Part of a small language model's weights.
Architecture: rotary positions, no biases in attention or MLP.
Training: a variant of Muon for these matrices, 746M tokens.
Each number is 128 + 32 x the weight over its row's rms, rounded and kept within 0 to 255. Layers, rows and columns count from 0. Numbers have three digits each. The size before them is the row's rms in percent of the matrix's.

# up: layer 9 MLP up, 2048x512, rms 0.165, rows 1564-1630, columns 320-383
# down: layer 9 MLP down (transposed), 2048x512, rms 0.0809, rows 1564-1630, columns 320-383
# gate: layer 9 MLP gate, 2048x512, rms 0.154, rows 1565-1630, columns 320-383
up1564 110:164148115093156150209134129132101111056088109176155234088080116114104099171146159146119156130154161114064141156148084107096102124165112197150148128188125166101094092119147075151101111144148131
down1564 109:092084190107096116109115156088119085149130088071136245108081133099137144115120087152095152178192130125118162124138198090152127135129083164127113180063063117117125097128079134165092143139112139
gate1565 105:126102152134101088129149091114087114140080180189172136181100126039201061172096105182140080076135129096118190129127085130103098101081118131168160135118156135124150136071195170158123066056155098
up1565 098:163107144214092086095096142134143106174094184087169151188110125081102109073143066101140117073177125132073175129107149089116112090117160102126097100114114164122169164170111077204124101135136047
down1565 100:166114159186137112094093115124120091146099165137098176091079114136149170118104127140044112130142143160146138167119162168085139088112254137114101116140185072117209082159097101157119162116138135
gate1566 107:091113116150126126139116107096132142098119058143077058135165135133086137111059144129154120119120096137138144146091123129119083121070126104154166070083157113130074153124171061124077141146150125
up1566 106:173122098164097141116127111085094101110166127113077136129090087138180138140165155152143145119080097124090065106081113131147162148132172158136072050158124094122094135141128126175110136117152133
down1566 108:151113070109157140079139122105128140161146165134172111106184159179192092086119149133121102143146149126094115097096154172083207091173164150109082118151144117147106121116098105133110111076163157
gate1567 080:085095152140092093135112052130112162139077133076138118156115142131131155114073113140140099108120119142136147102145150157122181138145202114112174118177098158074146120167065187141086148091160177
up1567 086:089145156129134156183154207149132161123152090097138107119143170107105112110175132119116109068133135111138097148074120126105076095115138101119076161155150098123149179143107107078132142096131085
down1567 078:145088117113153137120103135141166191130104088126179151103153124117133163116121090094068149181198146092135104089167149151084104148174143139177098059152155190096101133115127105105107110118119091
gate1568 106:164089102115146132126137160090127137166094123165082240154145117160164138125113164102126142171169155162136157097073208116113096131168129097108117141067090168122089191111114134142076172108174064
up1568 097:144141128119105107114126142173168161115102110127154067164139186159158177170123087182179102143114196143147140112127071095126169111124107143153077200091151102134185165114182063103152110125118078
down1568 107:139102114122184121130118126149148115129156089101104135126173122187133068130112130136140084097142116184070144195209107119157097121122076090113160120129124159129150196102179180127129121087064120
gate1569 107:061136098109148160086134131054096128138127075129162129196113128180155098171129191092107075120090075114144136106144090155133090103131135135135149071136150130168182095139138121140184131142124165
up1569 108:147121114121119124207116121085129145082124122097093127082096127098080119183087116165099103141117131043147074137105142104157218096129141148154165115149149137068123089114099194101116129127138152
down1569 107:137144094119179094156092095035092161101099154144130129204154107078090128156191153145163099134077170154091119120101104119179105081127156114147118109073094115158125113147128091132138134113076044
gate1570 109:182101000149085136128126100146158151144122118135117126152208162192111148139140031161117133064115110102148160117102170141122092130116142112135195111068101139141137143132132104159120094125146146
up1570 115:192150102149146089139061100113150116163142111188101102126161123166080138138166138182095140077112126106071142194101137123132098153175120117108114142099169148149128088176116159072145118162108157
down1570 118:151060078095126106106081123075115169134170109106097133094090157092134132147158118068173141119151111120059095111110149138144179096178200132113169169109109105147151153113141175156100109120134119
gate1571 107:087102132149114117188141092121127109066212192095138152140126026109083131162145084116077185169108093039125132117099145169138129141125096146166178062139082123170144175090073087146115143169142153
up1571 106:128087148089161158178179148137086134162103115066160151126155136106225161111142113127144203101175101123122136091159142128155177107108165126168136137111151137094120112136110137131206115132135130
down1571 107:145081189130128120136077121163096092084182114113071116153153051197085117055119075126139166155116110129106083102153100192165116155092073129113127152125109123104120164155119152126172205158152110
gate1572 076:099161130098119106113091157132133167132128089117125139126148101212132120169113115111177061138175118106142143182134112167180142075115195083129112159127156104107151158154090087145132105099100146
up1572 060:139123116165127115099166115106148055116133191143164115122094140102084146040131068111127180092120158174095133095154144096101109178149135172124184122129082148159101130104165184157111134159188118
down1572 069:149178131073098117121171098076096113133123108148177168214140145093079100106132144133110120052135176164072161137173156135153098111186116133178137125127153138123149146123122090130177080151127176
gate1573 099:104157141150127106123150071072130128132140158129105114137096091078168083153114123172079095130150090104124074147064136201138110143119129129124093079123183113132176146123166119066123164108155091
up1573 099:139135067069128103128101124160136135121130114118158119115121097101174158147168122072184159191138150139123119144105163089051189093125190088106118147067122109170137151127220141131176108114188124
down1573 101:113103092104132032148120145130177174162134122106130109110128176188207142188140090059175150128119095117103132146150119151125150100157227168105144181143109125127141157150175169141148189100120143
gate1574 089:146135131071069093144074123117126118136105108136118109136087083162134128097133103101119161145141170133127174158167196143112181100079097142091160192143122132150125151154114108095111116123120112
up1574 086:121159149170081181097106142067158110157188126173161046172163119071142151150134172118127106085112157130155123130181101113129144165090145067129084168115191147149146115131075146129090120118153132
down1574 091:096120117095106165141159168122166146195141106102139110131125126088192164146102125111085116113196056160080138154095076088085128076059142036095056136105119130151152106172148185116190140125124149
gate1575 080:106115152112106167112124101095142126118122125127128139147067060126160145148105179137103135116178153133111128141170097098093162128137110122125177173131086120118141160102112145148154115156132120
up1575 085:130092128111115126108022141184136166181131122205122093123127067094108131123116143101156242141036162139094128141084130132104131097106118057161101135172129178119140106168138099133172236132065136
down1575 081:108147109105099200090143149157118092101098157157105151101140123083103113073090165127141055120140100103116191109149123139066130095186036106133127142167123097117100153132142124102123158099171179
gate1576 096:104114100143192147107117157153083152161169106155144124147122179133162164126000115126141140123087166125172167105114138112125133088154064128107131142030060117164098133134127177127170096144136127
up1576 096:134130116087106111159186183105095134156113088088160129121201129152140086070198158137130114107100143181156098133074117204164129086114152129126123137129161114107152138054132124145080169094083134
down1576 097:119148119169106130197115145188124154170137121139143113153169170089059173136122165125148143114131109100086118125120176099181096120158209138152183111164066074121176143086099157102135115171151114
gate1577 121:184132109108154091090101034134146093144108101109120134064093085160181181110113133103168099157136138084134089061095115129168154136151134113115117126140086121096173154127193129178101133085159081
up1577 119:107095188147131113100158116160102139153159094150086169088106107136152153097083117127162030124114104090151123172047208094169085070129117100091122130080123170143132128115209101111073128080077115
down1577 114:108086115150211081110123167157121121106133118071135128079147149138149105130064124171135090156097093114128115137169153148108171117143135148149145189096133107120149089132088103152137127134179112
gate1578 074:104153111142113123134157120181107130068174103083088124117203194196108211118098114107131123112116123121096125151124131178140109132116135084170088074167095120140146110162092084130198072134089135
up1578 080:110143151079141103159131085094100152099161128160089104152164148172115145126210194137102108111099136191162122144085098137121112118075111028160120120124078136067153125118065115132116134128141171
down1578 078:071183120046135188163072079081124130084175110146086121097136148077076200148154105163182149121128098101146115200122133121136133135136222130172091141149134112120112074133095151117097130168065090
gate1579 113:109106141100106166099159171098114103104109124155131089137130117147128190142094165134109124082100164117134144113138159157100131082088096098115101075074160101111137089120102139122104069135139148
up1579 116:109175159098148160034102125169108118113139183122112115205098138105113138157122135125080108121144117150134093090191140150122150141105134131100114073200130146187119127150147078149105159068159111
down1579 118:122164167091190125117176141145122118123088120091124149125105165094058163133125103162135107160150100087115145156135114179114143098106111088144092176115127182115190140099171104130129160148152133
gate1580 087:122184063179108133159165119150087142116081119062064116114125130102092129121135182101125113141124128171110185100082072139120198082178107100119136096118124127155133062106160109133168184163170147
up1580 085:191114132085105100138157072181128157155121151148115109138146144135192136145138102103104146150111143146141148102151163084133096154100113117137214160117104142099146160136138140155184154140173089
down1580 089:129063096114156134156186128160153104123159137126177045146136125080097113103131097074185132127123149128090164114096106103142096141135088102144110148125116185080146113167062016090085098090122141
gate1581 102:050119169149107105084067173114144123150064182166120122075094108061073187166116129133117116079135196138113155092114138084134111129155120136151183121115144140196116160201123145125092138095127113
up1581 108:142130150081122109189106151136137131145109123077127152122138195201141117140122127082145129121093107101223108101101155063123145195144139144091160155087141135123087057084114116131107107139079151
down1581 104:110166154157122147126143158138144135091122110171069091062110083133118121114110037123143125111179149090160159055095073196159155110146125079121107125122150147142153149133126129101142142110175121
gate1582 102:171109082151074154136138168096143144090130116144108107123165124139185133142091086125116105129071099130177108131123113164124101139135113113154181127154117136163096116058110130110094122130106044
up1582 102:134114136112082058172162189108083106176030169098109131111184108098118190166116054197178175097114096146112137104094106190097189153157103133158066104085179135144162152084135165109076156076066167
down1582 097:112060129134089112059166103110111101101130166094158127117080068089170128054156113179091161084076113140146143087081171143082144109115103133090123133123132127140067125116140121141113171102130137
gate1583 067:174090121109144156130124138071079188115108186192219107108157130169144110128139146159107116198145145123073101183170129084158097114194129107157167062079176114151131133127095152134098130171103081
up1583 069:067146084174117077111172128184163039101148091133091161180074144091088146082083134097138147084122113095195145091083168146099156139117111140119133170145116107116081111126152159133155136102100165
down1583 067:086234107093103154132143066118126135185125109142162119082136080130144088160102146125173120134140115127153144166146118156169114112157123160162184119147054092089113102129144105084110089095111186
gate1584 111:105128118086055085132121130184139172149086094069120126168164140179130161133082155129093144138099102148130143185104123145100097143093119208128155135094106151127163156144116132096178071149147103
up1584 110:089084121138112097111227121147091165154150090113162158128145128151150166076142057153168045132153137096144204125100124138099201088098117080117132179139124122162196130154131126123087064095159163
down1584 109:078082077160130086129116119164170135101115110131145160105087117133162087138119174131102094166093093129121118141142217141123191102162131156105172136154112098096114104074095114174066085110111103
gate1585 108:143125180139086141174114088089153117199194157126128130136116126101083104109091073118183099077097181136086139199168086114104157125124118135053108117121080174164126105130103130084092113157092086
up1585 113:126106123113140143073111097132211128137151122099091157101148201168156135135125166138073153142073115143196159074097179134109152111107130147192135105137133144100185171167143056163083108085123123
down1585 115:155119104101146146107169139120161098137161117101092176131147149149108160133088141094098156115144110129137123144120127158125126077181124099132129080142190135100179147155126154149126100097152126
gate1586 085:134137116120135132111119117151099165106116115164100085122084095174128138138133128086117177135133104145175197164127137160098114207113111103122093073101081127153118154135144134147145112152102134
up1586 089:040095102093132113112131127136168146141139121097092118102148159047147152119143107193148145169135117151099108131087198107134143159130150129142141109069128123123127100148134097156151063156098111
down1586 089:124178096117190226184148106141127167060115159097116153121148116097112119102097122164137117165096091144132122123181124099154123048193100165183142078124132070101122073070127159144153126120138134
gate1587 102:103168120150132147141116127188105160126095133090131101092097165082174142125181114161092136140089162144187126128181205163104120126134110144163145090157104142147183127112116089121130117157124125
up1587 099:065129128094213126151167139126088176132180195096106162123190093106177110177159061122095149194124074142123147136157171092138122147094101076126101162147150139170153091148099181102142121081115149
down1587 097:149159090117091111155088147137126166149135083157134148118083137123138055139142148132167103104134089115156072156168131139169150168097170109127139130106155117167151134128113200116091080125117098
gate1588 102:144149100165070096148095120132123106139117200152154096098094113179071137118147130170079157114123079143104125118161108110127162090104121128088102070084141132158160136088094130139166173132167182
up1588 101:119123140142171129157174161183140080109132113153096133144136170158155086112084206072151085161138107168201108119094102140106115133204136145147145188103036153109142122120083170162130129121160124
down1588 107:155126154136120140038097134175121137130137082094149108121066118148098082084122113126204091129156123094126184121091189135165082166171075132083102180076117165094113092115102101117093163104174134
gate1589 115:104115129149089115124175066087145127085175103143163118100079099099111081080129132177057171161127105112114174172094135186112099071128156144163144134114116147118136089119119103091123169130134084
up1589 115:115079079139127095140142113117106132143129123097136173084113085116119097112130097161140084132182132136126132139102089148143153132178135135149107114125144114142141135191168158164088144148140156
down1589 111:136117155180164150084179125131133171227113165091075144119126120114153140134121137141147122076145136134123119164122114131200151067112075116160166093130059168119109134125116113170088122127107125
gate1590 104:099100117181118163103102114131107158140092178166109117111071149167123141154153092103156107178096132078103148160199143091108122123155114128105125126134131149120101167091110111083128080162123131
up1590 099:133109164154146093176128116126137146147190106087106130199063162093107112141117141130116148108126132114123074068139088157131165111115099092140112091067123140135131084120124125130088159115128180
down1590 099:094168123114143148184082098106128130187124074131135142109157135120140144124148136146145133131148096107185154121151157154128068108124125106138100062118137150116109125182135166139178125175128209
gate1591 109:142186060094122135171130168184137108059103164087112177161112138199154174134076171113145198089145180103080062173196160125100166099164116154150064163155145099127109132164200159188125134150129097
up1591 098:120078092101071108120186182098163092160089078184109111085128101160077116109119160120138144123139151122166114162101102107135084112138096156118175146131080116173072042129126154109117103086155152
down1591 105:085104141092122089107164154098134162149099163142127118125120103119137067140134160081103141176166088133150120102114070097134106172132111106092138144142149097138139191124170149138177173102138135
gate1592 110:150196134127139150125185119095135100108144142133193058123074122118182190184083164145171138127149115121144081151142127099173147116128121164161080144118140084146142132132086102122131143078123103
up1592 106:121060131093081098148112105205138089068134182172160170139151078132166103119160181088082109173128170153146103126193143157165163086150101132105155167135101115111107097109082126102131092182133132
down1592 112:160145148152127143166097126145096090130142141105097102079156135144136128173111174105163141122100126127120108129143142168159123127086219174139124143064090105119044175126132155118070126135105163
gate1593 097:181154136191154113089112149171116075102083135091098149131111124102076112176137150164129113145131089150106123152164148168100084148125162129147127080135127074082182107132122134092146123188143228
up1593 102:112146192168166150065137125118146181116126140109146127115058076116091113171114142150116134112175143165116124130118124112108125107161173125144185069122132095109209131128070115132119146161074174
down1593 107:193125060152112096121143125114077148149143100101182109109135117177087158166146078153140166117085085178045117129159158083106145135109139128120162054168138140141089126121098113179116118094104163
gate1594 102:103077160157082161131104072134140180074096165127141117108194181114106109104079143177171143125123152056161110143132156098174078172144142135126106150191143117052081146114200104137147094072153084
up1594 104:138162163148157155135099116126159151090092158134131088139136193112118144114091187108093176201135214076142111156166125091181155162095140153127100107119105133088047152142054078131102125110118136
down1594 107:095129150119121144152129099132097166152116161113121052139166142116134070169175132173122106132083120128049147044080117109155136100091255127138103106155153105144134139157188146070178144135132077
gate1595 016:187156164150114094197226085142046100199124136126097106152122141076100118104131082169111109134060111103122133119104132119194067104083134134090137120177076154075161098162142188107134170140121145
up1595 016:092058091100105097194134115144163108193154078077158130075131057154129156130104110099108182182125087115148145115102108098089097149126112152135126106147092148196064157135083129165187182100118133
down1595 015:115191125079110126178141159159074152070085144123128098114115158137148106177184082069113143168078141096158186131137082173140094172163074135132169146108060102113118157117129127153082134175087129
gate1596 106:157162041165156149106134187112173083076153112148111169141127122051150102145128123112172086158163124126174147112167148118199167112149153142134146111116104125127123130126092188154095101152103144
up1596 111:103081143166129113127112151094140100145158050120179148130090157185083132172155145135115141061124148176104110139119197040116125173078166169080142118123136054109112088129176172175184111181113116
down1596 110:106199215116184121110178178114169136176111164101173188101116092100161114097108097133141133087174096172146168114081184108154153113148200201094149093043140114121091119091170101088066143132122132
gate1597 069:161116086120102154153126105144081090124140119080103091143076113100129097175124131111170075078159147149088099172146140170117133124125190218163219070102105118104220144139103147188123108152152100
up1597 069:178138192119139117152113120162135137179142149073075071205063058104169162136117104112069104132140069138111174145137132100136158086150163170122149126129110152138163117132171098180110137076214164
down1597 069:093156165160153096134121097090105161153117119053103091112193130138135063100154149128102105139135090128074165142124113134165127181154197152199183127130074162143140166097089112147066126068145142
gate1598 068:197166114125118049130142160099135112139143108162151135091095098154116145098063155137153125198161124181106087139070120132087152071081123110147194155110146128122121145142111123133099098128070139
up1598 074:107212157118094134139151139091085127063123138100126148127044137173147133067124169145151150163136098152108174153063125131182126142145112075116091128132125102137109125134139156124076138107056169
down1598 069:136122143150117120137099059172092123124123153121146151037130153153129088188102161149081146134135122066126085093140142160150106137120086135118160074120092148105131120130161126073113072136121156
gate1599 101:113111099152110107207125120097098133157090146075132174117130140104120151151098081136116117136138131163161112100166105090140124206133160150137123163082125120168150102169099175124175110110173158
up1599 096:105149167183127144135115144120099158076170128135157046135159168141112141143102085124101125119102156094187092165166168157167087117196136114113120110104125103108141111123103092100129143121144127
down1599 103:126110129131112137181156095184122136099123016161102084134106119079164099107164081159170173159144148150176105137118126110137125142106043117115169135107103120153185143094071179066145115114100142
gate1600 112:093155106133056163127193133095142122164162114166114154137116118082123101074089108095107138128104121105135106138118179106121159145104080134155114106166066154102144117102103078111125113127175150
up1600 120:154112115143093102171154104137102195152143101117103176123198157104137154142140093106156087067170119128187147147129056134150107073170139153149082144143107129159072130120139118122093164122146137
down1600 118:112139137074169161160141132118113076109165127169140116114122137110124050116115061148137149165117190072180103099122102129202106109125091102135156110168157112172128154164127127109094122137096114
gate1601 103:165159117093130142133131140113156170161100122075117131110141105117124103110123081195110135101110115073105072121114170088133115090146163125106107072135108095143142116109093137135154138158162124
up1601 105:135102131133203105102114101124083131163143164146170163144121133138132134139139162126098189069097120150115159097178085175178132155183156145145108129140125079129129145174132161156133109090045167
down1601 111:118134066102072133174179193065115141121145124102151158094067076093151148128147125089130116111133115137140120172155145143114108146148033130187145137152089137104177099157117078170127149144038096
gate1602 108:131169084124150122148128125066111112082099119090096155142138103092098104136108094143212159135142129092088145101174164122083148081112114132117191100096143148148143173175142084122099176148111113
up1602 111:142186163164139151179138145171156076096144119145133164096071138135124117152108151105088099160099118116123045164199113055131123161125120102165126073152159094149133163159069122133093093145117164
down1602 111:134143111163109119100173095123167050138135160140164238136086132118120136108119154051151167138154153065140159224170109127119150109096096101058170137077138149129154113100112178088122118099148155
gate1603 109:092120176117140115157171118124170122166104148123108141101147150080147084142101115137127122131129087120090085144133082164134093118081118130076158195136113118111176141088147121140158127111154184
up1603 109:082177132136147252082192109191135092152096122145163125128161079133170082156182152193119114178139120160100080121049111083112068159169174130186114177113153146138171140092139141031077146133124110
down1603 108:073107136139064136119162139161150091097152160112106168156130127126184017065171108170119124182091119122061088111164159116144169093164088146134128092077116142124219059105134131116100141125168126
gate1604 095:122124172118150105086147153139116096073151124120139091110119111153153164140118084158156112155054103172181148136212146061111113089137099136079117140122095178127112117100065129115163111104142123
up1604 096:101127073161143119151107078179125121131102123150085110185095070154126100132114148104076144141119138129120143196128102132146182130056100101133144128108165173096116144118148212161059173126102125
down1604 095:171153144157119152104114114115118151105178142126158117145122154189107127168067102128097163126051115099160097078149131134072134158093166133091124147174149133148151134185143100154205123166145159
gate1605 097:177113152121137123065124169209143129105095083139014147122108090202118115126130096081104117116090127124121113145161064123171124062116124078104150117139166139171124152115140127157151120130131181
up1605 101:154140138160095103094121151234164127124089121119060084101103106172144162110096125101104124097094044128071174131146106080134126145102141110112111103127183174139118140126130073186105134172103126
down1605 100:145156133194128123108121097188068189131201191127136132117114140083116068095120093089115100135102057139133078072145142079115136152165232165062144108183169161113170123129144063122126117172112216
gate1606 134:109202128141086164192115132139138100134140119143152109196131167164157140126150139152144114085112096106082143120130142134120148098082255105143168141065110165130111143151122101052103171169155179
up1606 172:107007111112167085077134139131154142153133119145127157028126078099145090151084125064118162116178124143138101125180161136110106157153255140118138123183140096110152148093148154229127086107127104
down1606 179:119096111121151060113131146129110139143127125136119111043159135147112133126124125113146124132166131137121102089119131146111132133117000140127129126160161107147150138115103118176150118131103120
gate1607 102:099138095144118089142121077131140137162167127090040124177159138123118127131149061091123156095153135119138142109175185053154062145110124133134155163084146089119143170130117175051090140082089124
up1607 107:116143134139171107157114117081095142077166113142176148087129140137116132115179191157137145149124141113129103081116144175098128144081122165103142190151137120113122104148085157129113128147175145
down1607 104:110094092130100174103043073123137128113131157160112122110103077133086126120177104176137135119174092087140091070098085097137131088112159128128145134105121128123112091196078160120117133181132151
gate1608 109:132169104130107108181160083097157113140120130092099133117107100116146132098201168164163089121098139152095146150114145133184068162149182139089106164072150123163103169106109097095106130171123165
up1608 109:111104157122123193083177091151153180155062136114066116134132123121130098123211142135085147139131176105165148154174096073143086162059130082145121135167122099103116089167064178187119121090128113
down1608 105:082086178099180138081167111151206169089059110163077163136136158055189141165103132121109113125151122081178139148132076106165099131131062119125144128174085124111138110126118147167152062075186166
gate1609 105:064142102132153097119126161139115124140151144119131083169150103101117075142089163124127142123135097105094098144086114139083149132122169081103123114112109152111107136161165134151185144167089124
up1609 106:150121143113221126125182170153165121135140100154112171147105122152113121066095156172181110153099151111103115127129124101099168160143121083117169116127133161138150152137149098156108128102113141
down1609 103:132084138144163148139096130114160111089103126087078134096152126132115183152151170165127145162099173127150126126099169133101137156147084056170140141119140153152154135154208178153101104147124120
gate1610 088:123110119124101107171113153108101113098043097125141149136123121129149102140154155086198150143133197085065103148110143128195129122168133111202100112094169170104122110111076078203100077134131155
up1610 086:144196094120142121149130118115079115076137079051117139110122123133113091167121106109158166092144178124103113164111102150156111140066136189146115073147143126168120054126146169188102140149101163
down1610 089:178104148130088044157174153153160100157178145110118137146114130112070126120099119016161117093172104154135160162121118140127146093126137143104142136161131126111080160103124169106152183200051101
gate1611 104:146172150122096059048183069134099167074178170122118090133106118177110153128153079094123122077133125156093133089161123094111103143144115125151159102121105098158170124181079084125147164174171166
up1611 103:147160137130173163179102192099118144156102179093146123163130121152139130063137197147177160153147102096155176103077141160152108170130117098148209150180099168121096097112109179104117091079114108
down1611 110:130138096119118157066085168085122154122076093114150090138155090100095100125174090111166128101076113131117081143124119130081124140112111066158114154160106080112102124105092147181115111065130125
gate1612 114:199138085064114144145161148152113119091141133124121121162129136068125134123157192154160089070086095076156158088073123164174100137081155106101160075149160151094097146180155132193189087156139157
up1612 110:172123140152128101171089117177167093117117091167093182147115137133170132061141150106128102122108098118125091146162103133189123115184086126094085214108104121134116223164079119157155130153084085
down1612 110:115126140135085169096144127109087156066147134126040198125117117182135140089140132106094149093125102085115118193162158165126150108151116088156095060170207124138115150144123165161154085114177156
gate1613 112:103110116136153160164228176061197093144148142148144149121136180146076122163128169202153103081133069160133110188130159151154105151134103136152139096118067148113116173115107144105066093110098185
up1613 111:148146121138179129147161110099035110102113167117091135130134102075132150082108142128138146115124103046123172118136123123127148101130134136179169148084145162071155109169113037188091178124108175
down1613 117:129197115138075137145164162129152148071121148173107149125137052133105117103181094152141156145051147118127132101125047140144179102112039139138104121145131099137139144116153106170120153161115115
gate1614 118:148059173089135176096074146141149140102223125137123076207113033097149088153141140151191178135117104131110125094106099085162114135148088141115167162047088162129174129172151150119149121076148130
up1614 127:105131130078145128135097110117121105075117147116157108064159176120097125083082068136102132089149118117093092134142125138152102169118137121133064131085169090184070144118083128162075110173175093
down1614 122:172166123140146075147100153138077127139108127092157183158078168150145111145110081115184068135148089172067156159128156089084141139114000146155180142132110125148110113121085125140138134173113122
gate1615 102:156107144127170176123137136138172117145143112074094115125101088106134177119111188134135086140155082131150077162144152158146126130125104182102157079102102092062099149207168188136114140168143141
up1615 103:241128114060113129119140139098122089146097116150106107073162125119137157084169146091135076088127090101113179110129131077165151160107155122163132116147153132154087127168123160117128202113206166
down1615 101:113091162071170146150137144088096117161147090120144135095122060111104126182185153150099069092085127119110206123117142154145139123142133129255096120086136132147158137116163127147153156157095158
gate1616 111:157097174130091145105103151129134211131150120130097087124147077116186091112153155085120134121075127125070105121150158113158101120155145100053087151113083079203108110123132087126072177148099188
up1616 111:191113090169108042144110083146049098136150127131196135146102137101065177076123125168101041095035162138050116169099132151087135129109166097113064143139114119097160126189112105159129112126120133
down1616 113:138162180113128122154107119117122139117164089108131160067108172102169115121140219120082098099162080179165159123110116057103089134065153047094088134153084116155174151166139119111100104107129114
gate1617 107:091113146152121182109089173104096117095113178117076196146116110128098100131089131092113106112123192123105095166165133153147145199121112134165105153135096149145212162108156116104128113139099133
up1617 110:117116129128183120169135097088117097139112113078125143121117175153133115213083132154178151147184121156155148124115159175112177137127131115182084084117072153138100155112090133130174147108112180
down1617 109:094085145075159074122138099148069161082086166158098108136103162082158106139151179123131127121210186164103095151176135187072171153081126149051159109090163122108127121113151148160096111120106147
gate1618 100:144187129081132127128163128105094172171145114128125118108128092158130102126049160054142165131094091203170146165117100089153121145180128126102110103115156161126133113116132138166165130135115156
up1618 097:086119137183165121112131135157158106098107163108173146145142154138144090088126080170153149072087152145114097088091061119127153116108086162106149115139145156123106167127163158105061122105121141
down1618 099:144083065204157146098189128186115089117154120084110118182130200064111124166201120138165182111084142072152136079106134126093121072192072149165130092155096128126125113154119111110129126099119158
gate1619 096:137177108154025139104092105149164085118051155118147180101120111119144128127093164142109134158058151092168143112140135130137138164169108070099189119091144138120136139123169110126109105097084132
up1619 099:119082157162122091150058147124116075087143142141132058140167099120154060081094122123099127071123134096042165158132184137077123102148109116172117151152113119100142117182141123091168136111196137
down1619 096:137090093088118169127173148141090097103119116137049138105155125120147054135167143098121112139150061124151144061148159073137093158187179147145087143141096159137130114075151095161138117126099111
gate1620 085:139168111089141095094107143092121111146163136114132111105135070099122140129135141115136128103047100130146095076065115094116153157181165103097181106118124096169139117099129145131119143137177143
up1620 087:146118127130125143155085090111124105135119052137103075131126158101108131124111079132141171121166112101137165105124161129076112164125152095140145183132145175109085136134136142125134157112118081
down1620 088:144091139134131151152180143162159102064138090163084106146103159091148103146100057162076119143143122126076138145168111166119160138174000134128122106119118138139090178133163135102110127181080114
gate1621 098:100117100143097106151126110113186170113123137127118084141092143155159121119177169097186178147065165131099159159120148088192155107154142149187132092162185145107127107100182087053078159071085125
up1621 098:108111174147169065051169121141125120126187132088116139167123104131124131098103115107129132118174137114175156137157159120153116126158161108113129131127106113119122112112128092122147139108145109
down1621 099:196105181142173139108158204149117155133123061106137117054063156093127096136126141117141146142152158112087124107089133166122135176133141140102097056113125146162161136144209131128105106145192146
gate1622 102:164134158118128134151164155088158164143114100057123119131140069087134184095144170168123061128142124142130176065123120058120162160134127119159170163198142124152121086126072155157109117148134072
up1622 101:147131066139151148173118178153134146095156127111091131121169097148136196126069156148176113128145094102111123106130096125127147118088155171137134151143121182128107133159129103107080126142164115
down1622 102:116076116166138163131093154128179098164067147110067093176110089100102120147154119116157093136104109071086093159110080145135152134135049142152147118134097170132129092116084131130109136071116114
gate1623 104:080142191140110088099181170156129093114168138130130152141183095175128139129096137106197096192160151111126118098125137109077132147162160110174192133144097105116102168179151147129136091148117136
up1623 099:196150142116096147111128094132107148151071122124151150135145080144161130082074144080120126151125131119167089172120181147091161075106117108159164068085157105151101151130164140105112087146113119
down1623 106:098157139135107127159145126145109121178097149102120169108215135124105179184082183153149108098167132118129122125115096090100101075134157068147121129142158138107136150099096119101132147126131125
gate1624 106:135134152182119103151104149108139147074147121174128077118146111126100108161110082153138114104138134090162103218153119142113160094132108121122119180109150058108100186118120146138177135160169134
up1624 109:140173114159092138127168130128142107156108138092105157080150141085105114115126173146104140080114163129119101119135118114199108112116115154155121052102175091121139125153095078107104151173134160
down1624 102:119127129085154180086103131110089102161072100182172133175195119141116114120120165209145190113252136144154115207090126203161132133142148188095126146060164145156130128128087165140148121089118166
gate1625 088:081124109113151120064151167134090134124123149083096126144124138147099125141105168130211111137112146117127080158172126138157106076112112151134141125132097099096134130120136193161128140130082207
up1625 088:145102171154170122099079086117117102116085156155141107203060173122071065168136117111156083168166106209137121124104123113158140123148118081100114109130116099100117116097135131144118132150082168
down1625 092:133110146107118139105166122127152134170155169108096151127086171179093134105166126098158150096151152071109136162195098146165034124106228080083079128120162072138098124124130108166175126113083121
gate1626 098:113133120103120113148173104140079110094143127194164168174151079107144081077132085131122109088066136176187118109129142117098156086211126049137125136100088059110198216148122115112082134142095152
up1626 098:126062112149132088114085155062072088092076079133184160152131173174075122117072133138115111165131155125122160124101101123122159174079137142101191096131130155093189096088119156159082129133185169
down1626 097:142112166103145116081113140115102183158117145156141170166114160163162114161062084104111130115148095133118195062090143146141203130119058139100126128167120115074149065139115144110107125156129131
gate1627 097:150130102133083182123098074141067158055186097142116150108189196055179155149180097124082115106192147111122122084102072115108069107119163088103066204160153140137075128116121103109162136117125161
up1627 092:098169068177196108183122105091172138113110076125111145133152107176088139126148137117086118108152137149062114181114126151132089123085148139137110124045129141126160119121036112129136139133168162
down1627 094:136210088168144121131084066094087089109167132144132110082100151202076139152122136142121141186061122086085143101119127147062112087144115170139107180183140159116110163153104149095077138136170187
gate1628 109:110045143175109164132150099116044141163108171164143146123094163147122137186080122165143093171134056077187168148152145136163118120115125143099073088113151155148178160140117160163150094118149113
up1628 107:082154105143130127124189109133109187072114089187140124098173145033094057111117148141157144114132113131100200128146136162150103102197152143121118166159113070092104120113073162173130140135152155
down1628 109:108155124105080082121146172114100136165159118134101146145132074071170121149060086180112151115093149113137138101111112108120079170111074115150131133134131172086182154102132132134171080127080123
gate1629 096:101117126158136105163051142072094130101123078149111164111172100142168125134065119137093105077090144092109139101103166107138143166072143114089094075141125125104153124073194160126144119147115133
up1629 091:056135158120154130080128115123107113099098075145115118124081129082097125104151091114119122107166162120161114136127081135129137134136089124129139147154172079142121142135119155101111083169140113
down1629 095:070129081103172123070110110133130104129114088151184155113164087151118065089103104200091125113110128155088085131075090123082104156157055135070119148136159186085130152111142096087121113174088069
gate1630 100:092135186097172113130144112147139117138138143146119091133125112163097112185117128167204035085085091176130175075128073102144156035092113121115179136088081153132111138102117112103132093145127102
up1630 099:120165160112155166078126134128158145117149077143165095087177121171117070154146177130157160117105144139089093174131105087108070139122117158139112182081116133128163134127169118108106177135119126
down1630 097:139179126167155173098133081109131224148100113122172129081086100124169142139162153105124079137187121104190104159112072133136149135112091129186125105179085110125104102139134097103108148155133201